Weights of a small GPT-style language model, trained from scratch on English Wikipedia: 1026M tokens, 7828 steps.
Each number is 500 + 40 x the weight over its row's rms, rounded and kept within 0 to 999. Layers, rows and columns count from 0. Numbers have three digits each. The size before them is the row's rms in percent of the matrix's.

# layer 6 MLP down (transposed), 1344x512, rms 0.0616, rows 1229-1265, columns 128-255
107:443440475446550499571507579481459512444539557522513530475487469529542501512481481450497567492505444515535536487473546517481520501498488433532486506435492506535507450446467532506415505522553512455544538516553446493607538520452489465441501503481500476491462491477498531509478482508542465482492416529500548526473432492468527582460533549556544511504467390509448485508495525445526559491516
091:459510564529504461507533596508549460421513443507484512541493430544509514441453488517507514488567503488527495496499529521538487508557475495544518500478578442518469469513502566501448485511455541510490463540521506411492523563357528451558529484537515548482479507513488500486550405545558547555481534421515508498503508506455545453493506506481463441512465515492499483506488531497535486555468
105:507504502524552446394535518514556534462569568488420508536491521472463450494541501584434431490528524515485423524466492536516476513557445486517377533489474447513545484489514486484576539481482488484489439494502480451536488462455407507474533509558386470547487523587493507469521459439462419524457507511473399472573533529555486496432467511538617465483527459561529511470454467466475475473541
089:495486534533466510560501476542537424539512466455555400559499502588503445505578496493552475506500526443452556463462525500505471529499564490538539496481520540515533497511470493453534504574576439448525544477461419468504508534487457443445458471467512533431497521486512534435528514433536440460528482498479535545469484490447472485435515446518526480482529493471524468475433517493519439472454
103:482514497391473496554489533508483527494507423552462485584460561475445541456460526423496446489489411474468509563496501578535479513479601453478517558530531554486532518454527425443554482493542460491509434495466527532562524510477470487429482475501477470471569562513446466504516495447520465428532532471514511546479508440521549520543474489466471494489534500525473530523492518516507425529481
108:371506540475522472498495515458466495470499463441547515493530460529511574529495480564472521510546512448535535542495564504453450534483449454467559470373488524513409519584414520498487479577470494505493476514473438504524547467483557462514467545493497589503434495527487561487412473584454508476538480428544450457527578483478488504549527486484468449479535482451524467518497556537496426528554
102:484436427495540483544510562520522443486478486604505493489500457492480479450509488542567436525507553528442402485469509424544494526544528427499491516543492474579477534446501469471520470454491490480492503559448482498421506584525488481487525541557521525457524437488504515575504528450456549571542500461497492496554517515509440537582443508478531525467519533514482540485491437469489504512401
088:340462500549485550556521492531510443511559437578461528476505525416506479530494490489498545557480510538519546480518503500595576584501524477561456540507533446516480551542451493452504443435476458511482519541491527511534461546513850512522549491515555539560484518518511559473506494508450484548489434499462426514510490560483492480510547520499454507484525466471547506510472548557485480525556
099:501458459479507503503466506529531474490472549491485489514476526507495529478547463529479429508490487500476464518470502526475495478460496491505484618527508464508572593474465540560517535543514497454509507473436533484468466535448510507519484502548537563526575535533511498574488466522509550480508579500538529476523531504472545464511504509452533518461522492420526483473504495509481499483499
101:592523521457526503474507429511480580496463469431471474498514538427457489547523606534459520536451455515540499502494489539502538458468477494476508562523487494528625552518542541507445441460502515477573503485587545459517463532508533461365517474496556386498457485513494473460472546533538473531535452509509611470452449502444516549556511548521543545491530517559569570549494339455459436490521
091:504544520543457484483518499566464515503572513500500525550529517549492488541442555465481554478512493542487495522513509494461499511428438485525520485477544495499484524498493490560547489457515499501601553479523448519546525447513460531542432507516436459537574514526548499516494465494556538478491516528513527572488548523447507530535467489525568459474450543478560514439543546436447503504485
095:561477553460500492433493485556515464433503467486473440540501562517576545533528517611501528515493435459458491525470579498496535486534542482423554421420464503503534531484490573512492495512411577560466509495517494489477478457507545546535482515522524508509482506543454476477501454480476459527470537481468531525538442568453419480549494465464472504470463545535523586437485472475517506604507
101:507518444523487523509437546482443541474499558502418539501552484503510458509541497547542513458496397507549471467473497530546485549502469469452469450583514479523447496498491491438518522427474536550541382491523544559423533498516518586439432495431483477481530525451561470520457528474512540516549441472520516456481501426554487455438520537532465494446470463496497486460521459564459527487468
109:524453543484462482467492454493547432533454526459453429503499531541530511491485510537504514493475506532538512552553434464564508427499498538506536490496504489581532470449463480481477506544487507509517547509470428454534500472533510512498481450521564491497494477444468542510505546538551450504494455548537550539507528491447495560501430526451483528495557502545508495556492478575494592548514
103:499474435491475461473501441498550449538525505496492426499494526444530494501517506517490536545547517455473520544474502459548590523492510560418481518483545543484436527519511445489489562502566470519513492557523495518501416519470466570505487505493494513552480493445457534426471527445510458588582446507497483576501511490525488525485525482466584545497481459520496487596591504478474483483480
098:598501501494519509465485470515472458485554457481470531507452539527506495468527476390537516463529438593591421531493433547464462500456507546463527568504565480554498423535509505442551486471528545485486522524484528572497517513531501540545512445521527551414469472496475506456451514489493416468521546584465465410437483519494483525526493424524557544494466464449510530582470515549465550468462
095:479465456485523530448502538541596546462503509503481512469541529436514494549530563499534551520566525472506601506458469478482472483551487497462555514533559514436511513495521483540493535499549493536550495468466542505523515487489478511458499483496526448432532480561468502515489520525428549549445500519477494541469514430536570429523489476435479523483522572527478521495510508530483461560467
097:539545513450473505471561552541515508534535539538501491514506567474513491516483476472409536534511567494520508491559507495563474532498530461521460515510499475607535516484511509532481455441442538564529473393517555551531566542458521509476461497473480564459437486481495444463523506543603443476560522494555453482530554531491491516504496474577508478497503546553593523570523502535495473481483
104:537486518495477534501495495513539515489515557427485497447553462474435540476433483532579464516507482505522445523462520502532491453520494620531486511559547540438508454542479459549512469574510496545543450447449530441599525525507487498510462514468493491503483539477592536508477506516437471495564487473515498430572572505553483482479508539542498495530576450527493523472516513519470501566565
092:593455444463507516494581537478467510517484435561514578446500537523501448530586493464510453495492485460545533530536494481433535462490519501565511521507464431466497522507514529460533448475455520524533547537472488514451436505531394486518603498431472526483494480543504536556483487463540474479478521541517531549585506523511460530443458501510578564481489489465408549491446411522455461481504
102:485486463470458474530536498585537478602516544440472466566430548537460563586589567467565533544537451488554424466493513548541469502529529478458482471538602479535544509475528492512539483494495525445501550500526478510524517453510541474535535570474505506478545514496495459460485490508577569453467566439534499474398462462511450515489513474554556556500591481468506468470520555474507471539500
090:462507540517534492503480514516508492549503367504481499526486510511423463495513520523505471579468526471480516454488433471468442484522556538498543443488451569496560502494508559483502535547542475499490479498506526548529503503485531482533500431464524497527513530463512478462538431516483446537547493502541492474476480456505515516468516478448603560445517517551423589508464459561441480433540
095:467438577582536520488584410562489512507514450426517535567484518508479447540537454511515444446491473462446523519508459483414485541499466440499541504485482508564428525507494558532521493536523492485468543525504497538497519488505566521398481553521539422527509529533536410518473466430515503538529522531558455492514526457516509504550444539449445496523490515462464535550524457449520549469497
094:589510535534554523415448457543479487518482585440451456599462491493459508568494493530520531477483498434375504546536554426503536540461522476503490516498569536488457444496455498471548481556528489476421517520473536445513492467481510542452520528526539499462538490578431441497482506543488464426504560469497452541450448457488461515539524496511514456519521539562568453507561431512483526462431
095:480529478426532478566466595535461513528491494482534486516508431477502466540527483536518504485475521503468599558521536511493552483439499570580456464445463498500485505513497575463486536557593428563482430520517467479512517477553511507516463536496476591488499443481488604485457507542491470500510534491497524483444509532529546562562492454507596489488495547402436544507554569544498503455430
095:467528524455432515467508487489558509444541504506498525495508460447524517488516555526537466505463522389465488484507508509505500550518516483505460424412532532487541453443495412499567560518527438507558470460530534570498502573439454525518519531496523427497512444568564512532479521531518495522552458520491405526537491425565453535479557522427526542539504460484488522482474548477589475435426
110:458512501565500510444546540560563486455506562421461476524464506501471452437469522460536489531504474510495429459560528517495521465481477579526543560449536526501544541503544463523563457453451495486534517463560483494548544480467520554532569493408506501526509555532497449520538478496509482487480417549504442486533532494517504506506444548421529493546497601538555498603529523503527438435488
106:489543476552502487474474532440442519587477466513486518541528478508511534478474447510526520539522510511506498447533481505545501571479544475516464548575479578503528472502470488554502458479506439416526535522511509452518502446525498586492459549529555491407498559573450481507529504492471439532477436574494504495559484533519524460519524470476521589451525508550497505487482509537520435476448
096:566507513453510547540442547464474524471512508528528543574493512525399524534471468532497547547468477510481483507522579473520459569494463441538491511553534545493515534490516475561495566436505543485571524510522527520508492584498575460472496480504534451532506449514499436569420479541430444449445482518494542533502504451525521540443529434458464448463503498475485454551519561524437487454424
099:478548577511466504502440465525447525500463474475559453468461526534503488489517477513494515498471544494439500540546490579494468573405408531519473505509515447476500488531425539493458509519500572540479423484490508453487554543564554423511480524555462568492510528559483498506445507406582472513485557506515521467492475478540558522500412516446497500525452531477463480512562467500425445453464
102:488487527449515486521498493509533511503518510548514526511482508507466505561508528566466559456506548388567555503516516488519503472438534517518545465472516450514489468504483511455496538547558529481511467479481503432503498473457441464483542555525550540554517477493479462422475472552585533477496554490503433444431495446468495485477523523535536458526570485490526568383519535463562507558493
103:450544490524515513475491383454501556562531507572496494467507577538469499535510513431488522514456534481433523568524501429569399517468511516475530486527494507477530454453555496492539456541500532458524524562498565553522497460505484437496511431472482492540555519505517483545586513502512473508480553576511510492522435490508413481484445460525483511558437459430536458489500441525504483475502
101:528486520474456502435532564504497533585519472536514484438570476444568487479457425497484463504533498564542444472520489545539583491508528521505484579536560517556523514483503509457526482601520499481555405499470576464505432455538553502528464508450529536497507509512439506561541501496498452417533449518500455469453528506511522466443493558537476538497406464529502557453432552428520491513478
107:500470576511509499501563486499478452556463563512550501493518500412481483523504548525420506541487485498582546548566552492529459463473490536585427416511560487513398523489405421486540533472556541568443463462515417496447505558576579548476503523508456503466519586567550469537422500485486482464499457536571518534529492528530543449526552508474475496510460564504509500439492457499560459599446
101:487473471485473500520501449518476509426506488572488540550486498430449517599515432508499466522440495519474472477469569518538514502502501466501466435508508458493464496392532535568484540507485558529427571438478478478535518547533507528466572488440421493506511489528539489509546531518452449590495499509518617517544483483588500472491465419496487534545502512449432502575513487475486445577443
102:435511520478471536524484508449469476503519570517524490432497471469502472553520465435537431535486492518534519564488506583531450475502509569480525490524567514458510442477465515455461548489486500509536529552508504523575522476504458468478493525516462559463504417444566507521467459461510469498522503474512411526494540516490456499500462474548527542525521469528493546463457481484524523514470
107:429506420478472538466458534464511501501565517509470500520576533498523473545538467535418461478476513517517519505526469519463503566507502573523495441439506475481511494471496512423503498517566529503474488589411535525502500507541508494415462460520477519453466486497539505455538462537465504482493509500465480516466512505454494555526560544534493503525508514512433536537558483546502452493544
# layer 6 MLP gate, 1344x512, rms 0.0661, rows 1230-1265, columns 128-255
096:542594580463536504491515472517444525515519547502470500527434575467474503472493571495492521536562553443495564548443460456463455485530508490515493488498442471531520450420462440463592524487591513482459515434449504525513505471516454550473534590477468546512513529470523522503486485579484512466528451479470560430488442470454455530463500532520540501440555521481524488475472459519476510509523
100:480542511520589495489471496454481553441454453448453521443489535509479458445508519548462486546552472467473561529468501506543534607568446445550577461500528447391544497457503587556491539481510519531578499413526475544515561493564437497515514563570554441477517543508520480532457459462521471517538578497509547559562459460485489490443538573496448441504471532500591458484428512497503521512476
090:430496465568440462500491510501534547558467545526460464445581443457456532503496536497498450458544531472500524500587505517512527501451509492466498498545517549495541456524482529512544461545450539488484424455542498442460529570570536458520487468503508454441471505537491461577509463509475541490527513498543522467586460479500444548497479456422483524466535468482495529547525510507558513492485
102:578463511571499499489495483489523522462596477504460562503472508476479522511519420505466508534414446498437498564463499465465551573560489520555497430470484556461523519481458459552508476508528473475502498552514485435532502416471480522520491521487552530446512497509550474449508543468528506482531521506483527528463489464419423445561491503512527591464452518486485471463503502492468510486476
105:415515542470515546509575511508535509483591521538502541451458501413454512481478429554482482498450452565497517444491517509523500485507522494557499530552475502493521520473499540499497552522482440453502512529511466447505462467453514507476525622538513557531569528416451420530506530471503473507496541506497461509450492473538524502458518414516475489498437464528485496487484556476505547525499
101:540434538536521463437541456462511516432510445471466493439510496524484504497456438509416485476394482503513491519554508527491604494477483529509448473444464488494531459457489453520544551509420444481502527496475521421548382433494502484501485529511536475573553523440463515491489514534486480489507499492442502576584548459473472555465471507493482450538509529554500496585480507477456570508451
091:440502586449474495508568463506557576473509579468480472538533470556509445487486507612451476471500491410527545513518516610389524475500537467535551506511467559512501482556449435535451574503503451454482478453506466481545509499497537433472530510501509562440491597419524501512511507482524532487437546527538550496471497407521568530486462503526583481553500447473415445549518504474484530500489
101:497507516590456459499502508415500494502550459459489526518493467536491462501434468520484470499498484463475483500494496533480508537496459514510553525432464423502534577508464500513490558465548504539560626439554469418521489479504496515468557599530529438461528471469469430467531445478547431478545485508494497533594496451477543554570490497480465481542494527443544519527511466498533429506451
104:540504472526502499505546520506511549392482512516420536473557524523439440533546552462487433588502517501444560516482506463508466485449523472454468528495543499466484475496500463478505502460473588523453485467468485542568477523512454516523516497485501467474501501557505506469505503511436557533534533472546590499469530484566505478493628543463507421479478499529472483517558467435476497465434
095:608520442492494506453468505504524509549445524516479434495479544442510474533499464421545393535515438447516466504523537497605482597621461522531464496554450574510486532503461478504550563496548440498473505527451503491531527524503482501579608501544516497455574451525496464569489418510450500520544552509511464549505497537569448498503506526446520483470499460511534507487530516525522541493533
096:462494492522501485601499507470454491533524449562510521478486472459527445504521489480454486422526553531508561494467503542524507571524429505463512504528502469465460534484477510510390470427440495486507455499512449572577547512489519507524580559501515475533529496479506537478536486542487454512476509496598506457532497484491549464485447498490497436483499557536444440492463506511541502541498
100:493449526550554470475470437457496462473539469439565602460449616485520481480489515485490525533487545529518433488438550494456460502520521535393524461459488459511482526453507488549533544507555477502524427465469546498515460450501541466510547479502529512551462578488413453496478562532459435530488494449476489552515458510484558493455507489506472480394534526532548471598500512441503527494449
104:539519495529471477464507500465473459467477466480495471488522561501492553520493490485396538475451564555463555537494468554560445454501491437518529492491513513529574510466525507502481572526521472469526533564474492448459503409569471514511490489530530500442455555468504479507551487522540482522524544547495472488479456623489527526462384443506511451504460519504428566521543468509479481486525
102:481518506441493496509571539498470477449504478495531498418524524529473460534489491557433536467416490509511529558515510438488525416489475545522432501561472521466453498550496532499509453551481436531489512512429525411529562457525444430512545507466510510532433488481501536450485486479505510468481484541454482517514495534462544472453585461527552502496425495473497548486541510476520569496480
099:478493450495546513497543456536565524519468464401463561430462469511515523457509500498415450541469453470487487516466506521465560502531512445498444440488554513460401504474492513551500531484523504489519473474511466500480483462443529487567504479459509409487494510482479491447505502533557461583444526493522586556546508479531556499511441512545531439558527543506428527490545568465509454618481
096:448518531433498526420458499435496486500439462527535533518418455483463501513456516490414449533496421472474465526535488519486583495518483475527496543534552512529486522406463434491470461550483566452491424534532399523515447504465474465453523534479471424531524511554537578519487537480518506486487494441501472496541534490499554545485431542478544480472437501467494467504485448467464450460497
099:531511502486503486517542488563488518551566533573531565506568514500462496504512525524509512538512463468481523516524513473464523509543464492500475550523523472631436487468562464498507455464566518494544481472415448497554561484539531489505499539502473521481530489462480432538575569588528496427523589447518528541478548552495560513499458561468503458484488496484468547476557487433440498458549
104:510514529546475434534488539471519596435476529457463517484395399490545468545457385626503469515555468470490496440550488439518538531480545463508454544496510505478568545509490497482494451481427450441486556519534509494488508503512463484538547555453506564521502505547508469426538523468453469558510444509514502499502535459541479481553520521467533461557490471470462410545439482485515514544510
099:517552518495458460489549533510537501499510465588503559470439517491570495492503466515457463408505512557472517451549531592455512505455399446501462501504549479492531531513486547501475505467422463464534506525497523466410527496501512437493484527442487550463467464470585579511466461486498545474511475489461522537438448470512501454505408548512555513530498437563482439557454520524505517596524
105:517498529532544484471561530492481522515571434555550512449576528477522446518477461516433550482512475444511550474505547476507462522580518490420432482487482533520493537560490424455477563558478474435506497517460488480528547453488502495509520533454462521522492504433481367475447544511520525546488513457510526491482493488488498499470498444505522480482478401422619526528518532537520512490549
095:524464557547527497504522546525485521555548501518463459475501478603456473505443499487450506544448567539463481469551558528552530434459570503560575509593448457486530399501472478500523562535592458510511447554485521545533499520517501510517502423469515499485487520426488505451544487546573515540516484547513536462515490428563456527443490459473448489499436435522468489508451453505473560583482
099:486457499500511472510438450500423470507548448477463468525500484492451456552549475477420576512500487495441529576461509503495407448484459479496519482490493516432421483489444451501445530524421447527479567419538490542506576515430464503484494487443459552523484479552542554442438400487468533379474547461512514535441533485463510497502522474516442481531523541477488488481539510483529443491464
094:475533478501525455425479448495492549495462508428480457468480639514482458509545543575494422556558497454489535423527517512492513580450485500522468491460467449530583516525555422525487524553477537498474508385542560490510454592526525479515512510571491530466433575542522406552552500520489435499431498510523489486480522459512497516475559496510526494480496442505547483469486457492481487520479
099:555443476533579489510546556574527495507416503566482633472440460515473512497409498516462434444403537519476498525466481487489455466561552464480465577443551513546474482524506573505521490488468562452475571448501497578479529551456521518515511505539502440580469514523457538467493582564522522529475528484477522483502552455484560493540435496501519504503511543478492549528479473448544446507477
095:555514464467496495474490531510515512456506492528487581460608505432425567497505481524462553487530507499460499478572527508465537490437516497443508438530518575500529459505479501483507466540493523488572482450496518429488505467512514492573532485444501429500481557476505519580496500480506488483511485474509461494488530406495528631461443484530456522419516458462486535539531541481523548546528
107:536443483486467485446508525462526496542538440501499506453477562573553535498434429532473448470495461457487534491448555502539486563458521502479510464511476472475554441481438543575480508435440483431476473553461502516467515513522520502508540527468427530479511529459500432486492499519512461459506530555530607506506434516458504521495504428539582476513526522538481461490501474474443531523362
099:542432478513535428459526527458563497496426474498490520450559508537514451480492448478469494503507451548517469482522571539522486505563526587485461547478479496446487501486516523558497490466475409509581515536568470431450528455443533490607523538425513498472483514453496503497532513554535502494535505474516457547511461476504511431446542525477564535510504509515450520602563463498577478465430
098:548475472485489549461509487517495472492561531550468516450509458467484430473537416477486492517455543535459529527447550484516467616536475503474521509434552517533489453491537477453491511547529503539539516508530485531561520456489422530466503456484472467503533536432565546461588493424480524477521530515478497489513449526493489517585380547505539511497454520517481536465494506438508526435521
101:421454511466528607472555566466503544513431493505527520457420519489542606508434460545471536521554484518465494496522508479555522523491558476517417473478482500469512475474477439464414482518568518492477574534484555554467554522548504551525485516446546450558447487492472533473518490577474416527515484522480448483480430485442511560458576534535558473520496535513538465570510544432529528485481
106:544494523509421483425472459472473499417497477496452528471485463499541493511459438488524510518466571401488524452566471478457516471492556435494445513488508566522498448476477490550499536557496558532470513474488512547514478511441503474598491468535485479503474545497475489434507478504502516542450509494437535554512548445523529521496488508455482453464452597613556484496516506438446507451431
099:492514445490423502510498551471524519494472468477568507473492448529522501474518523514540513501507455467483475475561448455554433490556468469516502509462525485528454478489518441502478499495568497475475513549429545552461594536453499475518576488485533489477491532516481532548565474482549486433490469455548528492525466590524556461433514476480493452467466456552558469439486568441371581554460
100:542471468520489451489472506516499528418502447531540494531440614506458517502527433458504513472531462489468510518533505501501513458466523518447502474440484467553507493496499475496495488444435496475516564498553491539472524501568467520490493503513512468485458535462515464452503492540427550526521441476527543597527444488556451547485524497469500512558499469509514479513518481510506562493553
105:496467466511508534482518532488442476409443446481449596500553578581507583466495453510503531598427504442486532462495459478469516509568493378482548510439496488505563479440587458567414500469477479514462500464530498524544558499451430461483478516501518513455505522391443540499515431432437481482533480481508527526528472517529528485507493521486546478484529456547418446500518537437447580494459
100:473544513461439454560491505476517497521490570457484571394487531514460498530580410528542489488450490485539544496535520569480478495551430454496485483492502498535513541506488508520493546449497525531471547482520537497570497428437468478459562492458524504530518467469483478439530553484527442477537448523420514545525501472477491492475454512526492449515410552506577509464529557500462501560462
101:485474544514538429467509582530504503527443525555530516600515505503479493510464467553521431551527502585489521501464474531475418556520455508484585508422501514479478458476480501523474501488453486496468620501531443488554589488499484487528512504503534446506520529450549539452484485481549423547567468570506443509578446513502500446534552521565521487493510495525524503547583532497491506505531
104:535506527577524479398469427465543509401481515497494540481499503548454481454490485515510510484462498507505419424491482475560519445555444522515565538473503513509444460541462591553512507487490554398491521511512508400495470481439530510494574473465500449473549459442530459462464519524545521444492518500554522562478522459570587491437480469518495482507516554566455516561461483374523560555463
# layer 6 MLP up, 1344x512, rms 0.0697, rows 1230-1265, columns 128-255
093:521527452462537402504438417542509477529472492461591464480486481552486497538537537477578533513485487486515491531460461533471435525485601466492499450486521520568494427502539418523483473577489476554523581505519451536507579469536494591404476485531468435442511492475514528482501500480505560368439477493538550531580512518578506533491501439496547536497510545501545487501533459473426500514472
106:536490443501494498481525498455494546467602531517488489570516524568505503525455516533506540513555454492523482433536424522448474474547484561444492486451498460480410599505540500531510526515539546454497442462546496516510486577498476488480481494523515459460604524536538552465494515565540457536426507440497476451550531493482493499507520476506488448514492597458430519480438461544470538459472
086:461478487556508440485503481477408502499475545489465482531612520475490626510507475536519472487527467585542513432475468528475532443414443506497402513513511493469542487448517387528367490461478504550460496531421518479512498559514528489537415520565475521592507439502486478537522439554512492453506531495479521458498501450477485493533499517475446480436463567567464495526497481518474523578500
103:410484469487542507503463457467480549527477521494522472503502528470499526448592498440448564477541484517486499502513452441533531473513497552452501500533469517599463478445553485475489466539485480558449503523490529511493521490533563519564479560476522491561540513513505526506517513509466534573527496476498529533480481479503482509486517490443502540503538512480504516506541479566473496414500
103:478493532547527446465413497522546467477520528540512443511445599494510527445493544543489478458413526470566489515553502514481531438477501487488538416494499427554555460471534507517504481488469538496515531385509487470543468495490534592480477518408442552536517555476484499501465477481558518460486459582471565582546533429462485515564436510444543466499436499529506425500511456485448528481449
109:534443546506470477507552457459484489454508434497493542547424506489488487470438441503498490521431449515528491521518513529480567540489419481495470474495530542489556483492492475422589477453480426513487582560485430466526464506464496469510471508527535520504492533551516491545399479506499476557551460497476395628554544444487444514517491448474536479525588483488491517556437553484458543508499
096:505480549424540526566514518552574513587583508541494492616522513523483483498501471530493493382487495582536534398448543538506549517506491509542485445505441546514530474531444487477534490452512472476509417501564452455498526477443503446514504473488493486472517584412512490509523485512480574545468506549417457500470569457515474519502481486574568500498458522435515535482491498475525469549527
103:511440599408481455438574514591474455489522496480467480488507485527527512468510473511499533486518470501475491553425455496601504558510525454474449469492534487489508462529449388504511499524508496538500434523543541549452521486407500494462479440494491554546459544488471479481500488535506527473503488504464456495416454473527409500477470554544451482532559506510465496506514550477526514542488
104:582481468518549540561453525551501538465515501505490483482458489571517445635511502461436486458443504488496505419606539455485492514466526584536458494418541552537429514491518521484504554482515497540473527533601453465538465522534482550461535508476492555475460564517456402520448544549529489526500554512500502443550507654527507412514547514458472524497552481448540550510474518523450492458513
088:536477543543477480534453407505504554461518476496581486507581492493452450413460523486542498496493506511483543509576544417557534489524570517460510461510518475543576521405407523511461455474516545532483438529521456537473485505433543469457518482442576528510481512529479495530465583494490434560538474441537484541444483484470485508499548446502495532491415483492472439478480485543535545478488
097:566493468542457510516428481530522465570529498550509503517483482518511503482477466448456515523460531504496519423491469547454521468561550475451496463539444463496534500481453455444483468550534433477507519490542444523484497476500460511474498472597531530440510491506583560432519433454478500508508513562472516512479527453548555461538483425531444497538579496463519438524507469519527464527523
100:505481524505485497510577451511461511446450483470493471453557508499485519515471479461576489513419543477425464568501496503515472498545532491466533480469497557529508524516496528561502545506460507514479506486464493429506531427525520393550502478546536441423440484429416437498446460558468531520500493469508516502444481512529490497526463510464462456548468528504481584435517454448632542463507
108:470425507513581470452524520534488537537506481486448488490490488545473562541477447508477515567520538545456525531533520476518497506592520404473553555528481446493507435466476473541461491428540550425458493535487533463500449437542464560460445554441509488464477516550477517533527426489470537557571535507487442523544512504509539495468487428444472466549543523459482517530453515493505593541508
105:472536503511522454537521494496470497524523525500510496475502498527530550488563495526453437495415511448525438469461536463517395487493447535473513554598467518521438483493431443539563517496474432462524486525518475462499523452487450509468522453570580519449494530506451475482521548484530493484493545540448474466564515540490499476497455447507440532594484432453547459451495480555472512486479
097:508491480505508491506454480479578518523597495556503492570603509481510482528441475489517510601495557490534502515450501481543523389538512447580554506499426492434442477449464533499462551509513491523476490486503486463483442562436456531502449551527433521569546500479562469440517487492498451459527491485466534585464497535546472447545490425539510402472434568486469491462501482497466434495430
095:517520456493581486549473584545481546500501421469475538545464478494495464517454495462524524544569526510476578524474470484544531475441483439510498528535486475464519453434539573404411474490521500490488411481502489495544520456561465494557496491531478485522504511495513570484486525481551514455458541495491535530497458533502512506487479539578505518463578543520555555550436546517502522412468
097:596520461564455500521496440460488449507456465501469509515460543505462480492471503468485488449526480504474489493476479504434541465481418487484567441465523467458560556482498504524495520502507538433489482530514563526505470512488376548522480593422482467480554540494464482488481459478513455539542559482505428461543461495530464443497533559532480465459497458507421501489575485452527441502525
105:517484500516516490515529481577490500527524502479467516553544523470473454472548497450489437483505494490456549479493460493502506587515559529505538507533541515485536475448516533523467547497552523567422519548508534497503390532518530513444499505532437588456524531539490563473477477460535603519461502511527495559552456591562427529509475447532515429501505517489593541444493499510424490473506
094:481519525578505485482498467472481452483459516529520466584540491531514500426526534496453519516505518534490508446481526492555497490524489447485520483495485511544427432490441492504400510570504460528465505472518452425468493510466505439496461417512526456590526528493500543534490488431512467468525418489540440469445499486538482406512495591533508504538456556501514513497551509450420500542498
100:500495497523586526520517553491530439491489537482537511529477487542517513468458477530508479463527451470448484480520489464501547516539511461535478500471449479509550450535552423473455443562553580492395551560504496439442525450518463512421514484455564511492429527491486469537510531462524526578546462547449497557492499539497526520474491528507475485515503540453500368543514473455440500409520
087:531541527524430443393490500477490527472516611483495472470471567494573508506492516569454475458528489492501501463520633535456566522478380532530468533540523392525451509454476528557471506537484512553448514436467464462551500461461531566524458510538497491477529532471509515531493565429506499494462525465488493510463479545421517482431486588432381519524497545526547447443483520506462550548487
093:502503505419507517479542509565564554498507456533550505474551556532600506545601499506465468584487542434532547493475484492579478476451414531527474513487575478464528477456512486500502500510454437452567532519446505485485503486497536446571507518449516477490544543457466539512560415538513487524491455481466516498434396468441485528427487514500556513471554496427516553464472462445487443494567
089:538467489483506533517443484508496546515461507565470505522504488511469428428546498457510517467532465593557517540529498523471508495464491533487515468493419444418515497551499514460424518468486473498507418537492430561420447509508478463459433448531489493533541490450506484481480503455503479572544468497514476497476497528506495467469419581531548536411427490513471512516511481538375476434568
095:537505575458510449558443541526414484575432538465517545483485445509505508496480516516533569420503499508574510501490516526519514411565475443388510525459519480505513493505573546580508506556496417449484514468502486495412435533503458550546527504518465518427489539461490527530430492530509455472533494473479498461469437423452516487489471482438489555526513373548521480525523433511553567472564
091:538509496539533530594510542525469474524509528474506475518482483529499536547518505495459533543527519623560498509443467501516446380489534522462547493538466453514449523551482547471484446483431541545448554503425475524542562430495538422488485487498469484464475474445513505488534523478488438475545532528501479502470459479493517556484463488469474479498496586482509528492529527428424463617538
124:472470516507453455493472566484512439499430464550533434484481478468520460558500545588540479559490476521418489499564472460505518461564520504532444554494518502463496542515502511499497517497482517493512559503494502478520548541515506477532504528564582524486521490466466553529553447481523465560431467425490480485540484523579484480454545533461498468470473504482556476574503519541520523534546
111:497470523512463546500475560522478503508576505501471423489449488500537543532481538537507515611495472418502479569501466489578518530453472461491488493545504492520511501466468495451525565524518597510435499488471490569543508511581467487498493433531487527467518493554518537541556425535509466503495442507541552435552474515470554578482450453496485528552485508526534489546513474595542532447489
099:505409455475478581483514564509441473503422546534429500427510460529526447481498463602491518542541501497542437446486438481448452543525489535451506507395531530521523506497590550539500483495402531456478401484481466501502509524403485467477436461510499529481486500542486555484542498570464418551508419526487463395466474538516458444516492481469534527561509470574510492524577509514510490548479
098:540400427456547460445510502517525481451496566488470458519564515556444506460429497485426488515438374603503538452487484506594438455509452560490441557507526595584492442530531496539527485430502410476477492559578525489531473491546484520480483478503452479534560522495438487525607507561456522422537490528494537457528435470431527458492547412454494484512500592508579504531441485499473454558517
101:532473522532525527534422519486516430491496466506540477487499470511494478560459502474491519478437463512474509571458468488554470488545470432496491536489535472441527518536503494498499469512474488540597448498520532512421535501476483453545439493569467548478515421520527526519503462486470508436434453561489495452504452527466473470546526548475476506449545506508505479493549520484519492488543
102:524551544530440470519482521488505534515492463498494490548493462517511435475596473503531491487495542445442483499482503525533545471451474402435447455521553510521556548565483441478494547578515570472449536558525444591531456506486461513414555457464590484502459494514412474483532511542524507468488548556459511506515512538480495520495485461517460438476540511516492498477518584509497492446500
103:544437442500514517499514414496570436447533563540552463496536531472528527570478535546548522513549577408457478506454487477445513481501539521464482493447507565621425490497489505528519517499427503556512600518471465492482519573545511522478453407531584441517486530428489502509446492471484438503486557538562546552500491502446480541512476448561479516522565587613497450499562505434471507429582
110:528494501491519411515519455458495509457495426495500446509561527421483494536502485559456477528526439479478495530491554502447534491460506493512471488548463537483545470531496489509486508503542419443477494477496506475479493466553468487449596478552539473480531553515509481519468468494474530479469485457456556489387502459502482540449481499506513492449515538543432549538562444518540446534437
103:525528500496534530505539490565421461547518492508530509532498535434501535517495624470481501470520496496467476499566487474559488554489473483492440470538505493466502481468489472494488468462483524511543530495437481540491540447453420463418529436554528541457531555573534493531513482453499530497532535463437510534516534558474510474623480479413492544476518532549490406453551530553540486469462
098:524544486536449515455544469530442541524501528501471483526505471471508542501449500560454475474474530488578487517504444478458471489536453525543500514469489494520498531557558507522486463507441493485545443467482518459402477491478550495535448440492445486555536591545490412478488504486491514462492533474423498504515489543549482453486462414526474584479527497427479465514521540442439477475495
103:498554513450520502454520520531523483490509544578537513501568426474497569435483444496427450467596470540564511513546469539507516459498556467556539525497470535524479437471469459460496529524446471502455544464526498554480541467514508496522419503538462466516541529447486569412506530497476508491490494519572541485519541456463546491478470485598522463549560525562524497462518484537447522552520